Weights of a small transformer language model.
Size: vocabulary 8192, 1.7M parameters.
Architecture: rotary positions, biases.
Training: a variant of Adam for these matrices, 156M tokens, 4755 steps.
Each number is 128 + 24 x the weight over its row's rms, rounded and kept within 0 to 255. Layers, rows and columns count from 0. The size above them is the row's rms in percent of the matrix's.

# layer 6 attention key, 64x64, rms 0.0971, rows 0-63, columns 0-63
size [129 197  32  76 105  67 320  81  86  80  76  76  77  91  87  83  80  88  75  80  85  77 104  79  83  83  78  80  85  91  93  88  50  57  50  76  95 152 313  89  83  72  80  81  58  70  77  76  87  84  79  82  64  69  68  61  85  58  80  80  63  70  69  77]
[[161 116 143 110  98 107 165  74 151 152 137 116 107 142 155 125 119 122 187 160 178 123 145 121 112 145 120 112  98 142 149 119 118 101 121  95 100 147  85 111 139 127 113 125 144 106 137 160 119 103 128 165 160 103  94 147 124 125 115 106 135 126  83 165]
 [130 131 115 133 179 128 109 200 109 129 105 137 160 131 122 146 122  77 112 131 118 104 109 132 151 126 124 122 151 122 115 130 161 219 148 132 151 107 144 120 112  93 156 102  95 121 124 126 144 149  90 128 133 136 106 133 164 124 129 147 111 154 143 136]
 [105 115 147 128 113 142 144 144 124  74 129  99 128 103 101 121 119 145  63 132 101 172 147 161 142  86  94 154 140 147 130 126 161 139 146 155 123 130 152 144 104 153  80 151 141 145 138 111 133 165 142  94 109 149 170 144 127 154 133 129 105 114 145  91]
 [115 128 121 153 126 105 143 137 121  89 149  99 122 127 108 172 105  93 105 119 148 140 125 126 120 148 137 100 132  56 111 112 158 140 159 107 139 105 140 159 160 123 127 151 139 142 116 136 128 173 139 170  73 127 145 126  68 148 108 128  85 120 119 132]
 [ 98 142 109 123 146 133 132 158 147  96 100 176 173 130  96 148 131 121  66 147  95  96 111 167 132 124  82 138 134 153 107  98 172 163 130 148 131 111 146 120 113 127 139  98  92 130 114 136 117 128 153 138 128 182 126 129 169 126 150 137 123 149 141 119]
 [113 130 158 158 152 115 115 179 138 131 124 108 124 125 114 168 107  80 131 110 137 119 115 149 151 135 125 147 164 137 108 130 169 210 156 137 145 109 144 142  84 110 132 114  84 150 121 136 177 134  89 117 140 128  94 144 138 142 118 116 141 150 129 134]
 [109 141 124 145 180 120 103 188 107 116 102 127 159 120 116 159 120  76 122 114 118 111  97 124 149 134 125 125 147 121 111 131 159 217 154 140 140 102 133 122 112 103 149 108  77 136 118 117 161 136  94 131 125 131 115 127 156 127 139 129 130 166 138 131]
 [ 94 129 128 124  81 140 106 168 164  99 167 116  96 129 127 122 145 139 145 130 144 113 151 108 139 147 107 132 195  86 145 112 132 163 146 123 160 104 149 123 133 106 106  92  94 147 146 121 108 128 172 170 123 134 127 144 135 160 104 135 108  97 140  98]
 [158  97  91 137 143  95  95 112 103  99 114 137 141 164  91  94 124 128 127 146  96 128 138 141 100 124 174 144 123  98 126 114  90 154 176  95 137 134 131 103 181  92 137 161 143 135 123 141  95 150 100 111 136 147 179 139 143 145 138 141 120 118 145 121]
 [145 100 139 106 116  97 170 117 131 119 170 100 124 132 121  91 106 144 128  80 107  70 146  94 133 130 125 128 126 164 103 112 121 141 153 153 161 123 125 158 132  90 164  88 160 124 121 150 104 133 115 104 139 129 142 148 129  91 106 113 106 140 166 172]
 [106 155 128 130 157 102 151 149 139 127 144 122 128 109 124 184  90 130 166  66 119 140  96 167 124 153 117 102 155 107 122 101 175  79 132 107 133 118 173 156 118 130 138 154 115 145  83 111 113 141 135  96 138 133 110 102 134 153 121 146 130  95 125 122]
 [144 149 149 127 153 141  99  98 124 133 143 142 111 131 109 129 137 120 102 129 149 101 153  70 109 116 113 140 121 147 146 124 125 175 135 125  88 137 111 197 181 133 115  99 178 108 114 145 132 129 127 114 131 159 164 151 120  80  83 110 123 137 121 144]
 [148 141 107 109 130 142 114 112 128  90 158 145 151 129 116  90 134 138 143  81 163 106 173  97 124 163 115 136 164 166 160  79 106 134 130 161 110 116 116 116  82 130 150 123 140 156 145 131 110 149 128 142 124 142 109 158 125  83 152 125 114 171 156  97]
 [ 79 141 119 124 125  99 109 180 151  93 130 130 119 104 137 128 172 163 108  90 156 139 109  98 148 112  89  90 137 138 111 155 165 117  90 119 129 126 119 148 154 144 162 107 105 122 116 136 145 184 117 127 119 134 111 125  89 137 145 117 147 172 103 139]
 [116 140 129 165 117 156 132 113 161 118  84 155 130 136 131 122 103  80 111 166 103 130 115 158 131 131 145 123 108 129  84  90 163  79 116 100 173 101 145 133 102 162 119 128  84  92 146 104 131 144 145 119 154 127 123 117 132 145 128 161 120 176 138 154]
 [122 119 179  90 158 123 130 138 111 117 133 142 109 144 150 185 138 108 159  98 175 112 148 129 131  85 157 136 183 113 132 120 139 113 102 113 147  81 113 128 123 111 114 138 118 115 140 143 126 131 119 191 119 132 121 152  87 152 119 117 144 151  82 119]
 [146 109 129 117 143 143 133 145 119 134 161 125 171 109 172 133 109 134 114 156 136 135 105 154 105 108 147 105 109 186 133 142 163  88 114 135 132 136  89  94 150  72 126 110 131 111 103 114  93 146 127 118  72 150 136  85 150 148 115 147 123  96 144 150]
 [126 139 111 125 138 116 133 179 111  73 105 139  92 133 140 145 129 139 121 118  99 175 141 125 160 146 139 104 152  99 141 139 142 122 136  82 185 135 124 115 139 115 120 167 103 157 113 148 103 174 113  96 108 153 170 133  89 134 108 137 118  87 124 140]
 [104 149 150  89  99 129 120 138 170  99 142 105 126 128 151 153 109 135 146 144 180 136 155 115 135 122 155 140 157 123 138 108 140 155 128 162 131 141 119 100 143  41 164 113  95 141 101  98 136 114 123 166 140 101  98 129 101 116  98 116 108 114 129 138]
 [150 107  72 110 139 128 140 113 132 183 153  90 148 152 103 121 104 114 118 137 133 137 141 113 104 104 140 100  97 109  76 140 132  83 135 103 119 129 116 119  84 114 118 107 110 126 160 118 158 189 138 146  95 125 141 136 137 135 145 128 107 157 151 168]
 [123 109  93 169 131 131 130 102 108 183 105 132 107 163  92 102 136 107 145 167 107 126 137 146 138 142 163 129  96 165  78  98 146 122 157 109 140 122 104 123 162 153 140 175 150  88 137 118  94 116 102 111 110 139 125 154 147 107 131 137 107 112 132  97]
 [136 141  97 135 139 134  94  58 122 132 115  96 100 150 126 156 132  83 144 131 112 157 118 107 114 124 117  98  93 101 128 151  83 127 123 136 109 154 142 148  93 129 133 166 144 144  98 146 152 142 114 138 122  68 114 126 164 139  92 104 149  95 132 153]
 [128 152 156 151 114 115 148 144 174  81 111 175 111 124 138 156 146  91 120 141 154 123 112 138 142 168 132 116  75 131  88 134 122 110 162 157 136 106 110 142 117 107 146 114 106 100 150 141 145  90 128  92 168 125 131 116  84 133 113 113 167 161 142 123]
 [164 127  95 131 125 131 185 138 116 113 144 128 141 158 105 137 133 103 115 146  86 175 136 157 149 136 156 105 110  80 120 146 107 131 118 150 120 130 137  83 166 152 102 116  83 107 149 121 118 148 123 134  83 103 180 122 134 137 121 129  86 137 130 158]
 [ 95 113 125 131 120 107  90 166 141 160 126 117  63 154 124  74 142 155 149 130 101 110 119  92 109 186 115 124  88 150 122 148  99 120 125 126 130 163 139 141 151 133 151 130 148 150 109 116 104 164 112 137 160  99 123 154 128 147 143 113 126 147 101 164]
 [124 116 105 151 131  86 180 136 109 128  82  99 127 152 120 147 135 133 162 113 114 182 139 155 112 145 132 135 118 121 131 138 165 102 125  90 132 132 119 137 105 150  80 106 112 126 133  90 128 101 131 141  49 136 100 123 127 181 133 124 119 141 129 120]
 [121 110 129 104 168 157 136 124 106 111 132 153 183 107  96 139 101 151 132  65  71  85 118 149 127 118 135 124 170 106 148 128 106 161 102 149 111 110 156 127 134 138 110 130 134 159 122 126  94 136 132 108 103 137 167 131 125 139 142 128 104 133 178 101]
 [103 127 199 146 167 140 110  88 188 170 131 147 101 172 128 140 115 147 126 153 123 122 105 108 128 155 154 138 112 139  92 138 115 131 124 110 118 107 115 159 126 131 126 110 144  89 143 132 117 121  93 111 131 128 179 154 135 134 135 103 148 126  87 157]
 [162 160 129 109 139  85 181 135 126  96 136 119 140 131 151 137 121 156 121 103 140 171 165 145 130 117 135  98 151 129 153 118 124 144 127  92 105 162 151  80 103  97 147 156 160 132 126 129 117  95  84 129 112 140 136 132 135 147 198 152 134 118 107 120]
 [158 116  91 141 191 114 175 105  93  87 149 121 120 154 112 157 122  96 146 139 116 111 112 109  88 118 121 111 106 129 138 133 139  99 122  89 136 163 147 124 109 128 124 152 176 132 126 112 113 166 130 131 129 160 146 129 159 166 137 137  91 126  80 131]
 [156 134 167 128 148  94 177  98  72 159 130 133 147 149 120 157  90 121 119  79  95 117 116 156 129 160 147 132 128 164 113 171 116 106 107 130 141 127 149 130  87 109 112 146  89 103 122 134 126 112 114 143 104 142 101 129 156 152  97 152 142 114 149 105]
 [153  96 129 115  88 126 149 178  71 117 131 126 160 136  99 149 144 129 169 155 122 104 131 107 121 152 105 155 125 123 163 140 119 109 141 103 117 176  94 157 119 129 117  75 164 124 121 139 125 102 118 126 121  94 124 144 119 126  91  80 137 114 166 130]
 [144 103 100 144 112 104  76 172 129 148  88 114  86 108  90 165 113 115 113 176 151 148 118 129 153  66 138  98 118 115 157 104 152 149 151 119 140 148  91 100 121 123 121 133 134 120 154 140 144 129 142 144 102 162 122 131 119 139 141 153 160 151 103 128]
 [173  92 115 130 114 112 189 116 159 126 157 122 114 129 121 104 142 152 143 110  82 134 127 107  96 150 151 125 111 151 140 118  47 124 122 109 108  93 129 148 123 144 147 144 155 128 140 150 123 138  97 104 159 108 152 123  92 114 135 118 177 116 117 112]
 [172 138 134 151 161 100 117 104 119 179 120 163 101 137 126  95 134 111 176  93 125 112 123 122  89 163 103 119 150 161 107  87 156 156 141 124  98 123 105 114 113 139 126 147  86 101 127 164 139 131 108 156 152 107 113  86 116 128 127  99 149 141 112 151]
 [115 130 137 148 131  86 144 134 124 133 130 135 160 167 120 109 135 153  97 101 143  74 155 128 140 119  99 131 146 141 134 121  97 138 109 147 171  86 110 121 126 129 195  80 135 142  93 123 103 131 116 103 162 167 102 163 113 105 118 108 165 143 142 138]
 [134 135 147 116 118 141 133 158 113 129 134 134 169 113  92 200 102 117 109  60 133 109 125 141 138  99 127 142 124  85 138 130 170 111 105 130 167 119 148 138 167 129 147 102 115 146 128 110 114 149 149 117 102  98 139 123 152 160 100 131  99 161 153  98]
 [160 138 123 125 139 145 146 103 136 102 134 118 124 140 123  87 116 172 111 132 102 151 171 137  97 126 126 101  98 124 157 130 107  89 104 145  70 148 119 132 126 168 120 146 178 119 162 155 112 152 168 103 119 108 174  97 108 111 125 133 112  94 128 101]
 [138 122 116 109  83 150 148  85 147 113 144 131 106 134 140 105 128 183 119 150 137 141 171 123 117 115 138 129 102 118 138 135  92  48  92 118 119 157 121 131 136 161 110 148 191 128 143 138 101 128 168 106 126 122 152 135 110 126 121 144 114  91 129 103]
 [149 108 131 124 148 126  72 155 140 127 104 110 168 108 142 125  80 160 141 183 122 126 138 126 153 139  67 150 117 111 148 147 117 114 113 154 103 156 103 112 142 163 167 168 109 140 126 105 134 154 134 147 125  98  97 128 125 161 105 110 151 127 159 115]
 [140 110 156 144 167 112 139 118 181 104 106 123 135 145 102  89 171 130 147  54 120 129 125 129 126 143 117 115 141  99 119  96 148 126 102 129 125  93 113 122 152 110 162 108  93 137 124 119 121 124 170 139 128 164 151 138 107 170  89 119 104 115  86 120]
 [138 161  89  91 117 122  89 138  56 143 155 139 119 147 125  59 129 128 112 151 116 124 130 143 119 117 142 116 118 110 126 136  97 124 133 105 139 146 158 113 151 111 128 112 147 145 103 127 102 132 131 142 172 117 129 158 186 133 118 153  93 100 171 117]
 [135  75 115 121 170 120 122 107 146 184 144  79 136 135 101 102 137 143 159 149  94 112 110 132 131 161 116 119 141 138 138 103 108 133 128 164 165  82  97  94  99 156 142 131  66 144 166 103 123 139 139 163 145 130 120 137 117 134 122 119 149 135 124 140]
 [124 136 141 104 141 165 110 119 130 101 150 126 140 173  91  81 125 130 154 120 130 107 168 149 137 118 141 121 111 178 121 119 123 156 116 204 151 117 117 141 149 145 151 100 130 155  96 119 113 129 128 108 107 115  84 113 153  98  93 125 135 145 159  86]
 [118 152 172 131 141 100 100 138 128  68  88 128 127 163 112  86 130 139 139 141 133 132 131 127 113 141  97 108 136 110 115 130 116 117 134 159 175 114 121 137 130 166 113 119 112 176 144 162 119 138 137  97 140  77 113 134 140  95 137 161 117 113 186  92]
 [105 102 142 133 102 124 120 116 161  70 167 131 161 120 133 181  91 121 102 108 150 147 143 112 142 103 120 131 145  55 134 120 102 125 129 144 156 105 122 152 134 146 134 111 123 155 112 147  99 121 166 125 105  97 129 165 125 116 121 174 113 154 116 103]
 [101 157 131 136 128 127 180  99 127  97 154 143 118 132 117 114 128 133 111 100 145 127 125 147 132 131 123 133 170 145 115  76 144 140 160 120 134 138 133 130 106  62 137  91  83 125 133 133 155 128 116 104 124 189 118 119  90 138 131 126 202 145 128 138]
 [114 120 118 153 115 111 143 125  85 187 124  95 136 178 152 161 141 117 144 124 107 161 151 159 148 128 152 123 118  80 140 104 135 132 115 117 137 156  74 137 129 155 111 128 111 136 139 174 104 114 145  97 157  77 119 138 169 159 115 135 121 129 150 136]
 [135 149 122 148 157 137 140 128 104 109 134 143  86 144 121 111 139 155 127 160 157 109 143 117  92 102 121  85  90 223  91 161 128 125 120 134 126 132 122 123 150  88 126 157 143 118 123  95 135 122  91 140 148 176 125 111 144 105 135 128 160 127 134 138]
 [112 154 120 128 154 145 122 140 135 136  95 125  96 111 127 105 109 134  90 124 130 157  89 120 105 143 112 140 145 148  84 162 154 124 162  77  74 176 133 124 109 111 151 160 119 135 126 104 132 112  92 119 139 158 167 121 157 141 124  79 126 100 107 161]
 [130 140 156 120 152 141  86 118 177 127 100 157 136 131 103  71 153 102 138 134 149  63 137 129  98 143 100 128 172 133 125 128 141 160 134 140 104 141 126 142 157  98 118 173 114 128 144 166 107 148 128 130 172 159 119  95 131 136 137 127 139 108 110  93]
 [123 115 147 117 184 122 110 108 160  95 110 116 137 133 115  94 106 139 114 104 151 101 132 130 120 132  82  86 147  99 109 146  98 128 111 107 155 119 184 104 149 167 160 129 160 149 108 148 111 144 119 127 115 126 162 163 167 100 120 152 129 112  84 139]
 [124 124 151 131 141 113  99 151 126 127 114 138 181 128 144 132  67  87 134 133 147 136 131 116 147 142 130 150 125  95 134 126 139 105  84 115 118 157 110  75 110 136 119 165 135 128 166 134 145  72 131 143 103  84 126 151 118 127 159 133 144 155 156  72]
 [ 99 140 101 100  69 130 108 173 189  78 117 150 133 118 129 134 125 137  95 133 121 149 153 123 174 113 101 143 156 136 119 115 135  99 120 118 104 145 135 161 129 159 119 147 167 149 146 135  98 116 128 162 147  81  91 146 137 118 137 138 112 101 138 131]
 [126 168 127 144 176 115  95 126 131 175 103 102 134 143 115  87 139 162 128 116 153 105 106 133  84 156 110 134 151 169 128 141 130 174 166 119 101 126 139 161 107 100 128 150 113 131  84 115 126 142 107 129 174 135 128  98 160 115 112  98 128  88 131 123]
 [139 140 140 136 172 147  99 108 128 119 116 139 132 122  73 103  97 163 156 108  97 123 161 133 135 110 150 128 135 151 123 149 163 129 145 140  81 117 110 154 155 130 159 128 108 135 106 112 104 182 116 156 150 171 110  85 103 155 105  76 118 126 135 121]
 [120 133 143 162 114 145 148 105 137 140 142 115  69 158 121 133 148  61 129  69 145  96 146 147 110 123 162 123 188 119 122 129 127 127 130 130 137  96 144 134 126 135 119 142  98 130 141 176 159 123 100 147 143 150 107 138  97 144 150 123 126 139  89  90]
 [131  93 128  99 129 133 114 144 164  95 123 108 161  99  89 148 116 127 141 102 163 158 126 114 130 122  91 149 120  58 116 153 117 135 117 130 139 117 152 114 158 114 144 117 163 166 174 107 110 109 136 154 102 133 118 137 159 164 128 173 143 106 106  95]
 [157 114 133 155 149 103 176 122 120 173 125 111 112 111 117 124 165 114 145 120 124 118 114 127 110 164 113 108 118 119 134  90 146 178 140 139 152 109  69 133 119  97 158  72 103 114 139 173 119 126 138 124 130 155 156 106 120 154 156 122 138 140  74 128]
 [128 125 134 143 134 138 105  96 177 127  80 102 116 136 116 177 124 118 143 120 134 184 113 126 129 137 139 127 145 141 127  51 132 116 106 133 147 107 135 138 105 163 146 135  90 107 174 116 100 154 154 144 109  65 123 131 127 140 118 141 151 104 121 136]
 [160 117 126 164 138 131 115  99 100 173 129 144 148 138  87 129 155 123 163 115  92 129 103 145  83 145 129 126 121 130 127  97 126 178 147 159 121 115 124 138 114 165 147 107  82 119 154 165 101 168 107 118 140 113 138 116 116 157 143  89 110  81 129 160]
 [109 142 140 118 132 161 123 131 182 132 130 165 111  97 112 101 118 115 114 139  71 110 104 117 104 114 146 162 202 128 100  98 123 137 139 127 115 139 165 143 152  98 109 159  76 115 134 169 107 118 128 139 112 125 162  91 109 129 128 115 143 117 138 134]
 [131 111 114  92  73 162 146 140 150 121 144 149 139 159 137 116 169 128 100 118  73 133 154 147 133 134 155 126 152 125 131  66 131 122 130 155 144  97 160 114 166  96 143 122 152 140 110  94 116 102 131 113 110 118 105 156 113 113  77 143 135 157 158 136]
 [153 119 151 140 126 101 107 122 127 119 137 117 129 124 118 125 107 122 105 159 100 153 113 156 128 133  95 169 170  87 160 150  69 137 139 108 128 135 121 107 108 171 137 127 116 166 130 177 122 185  88  92 148 104  99 169 129 122 137 112 124 104 127 137]]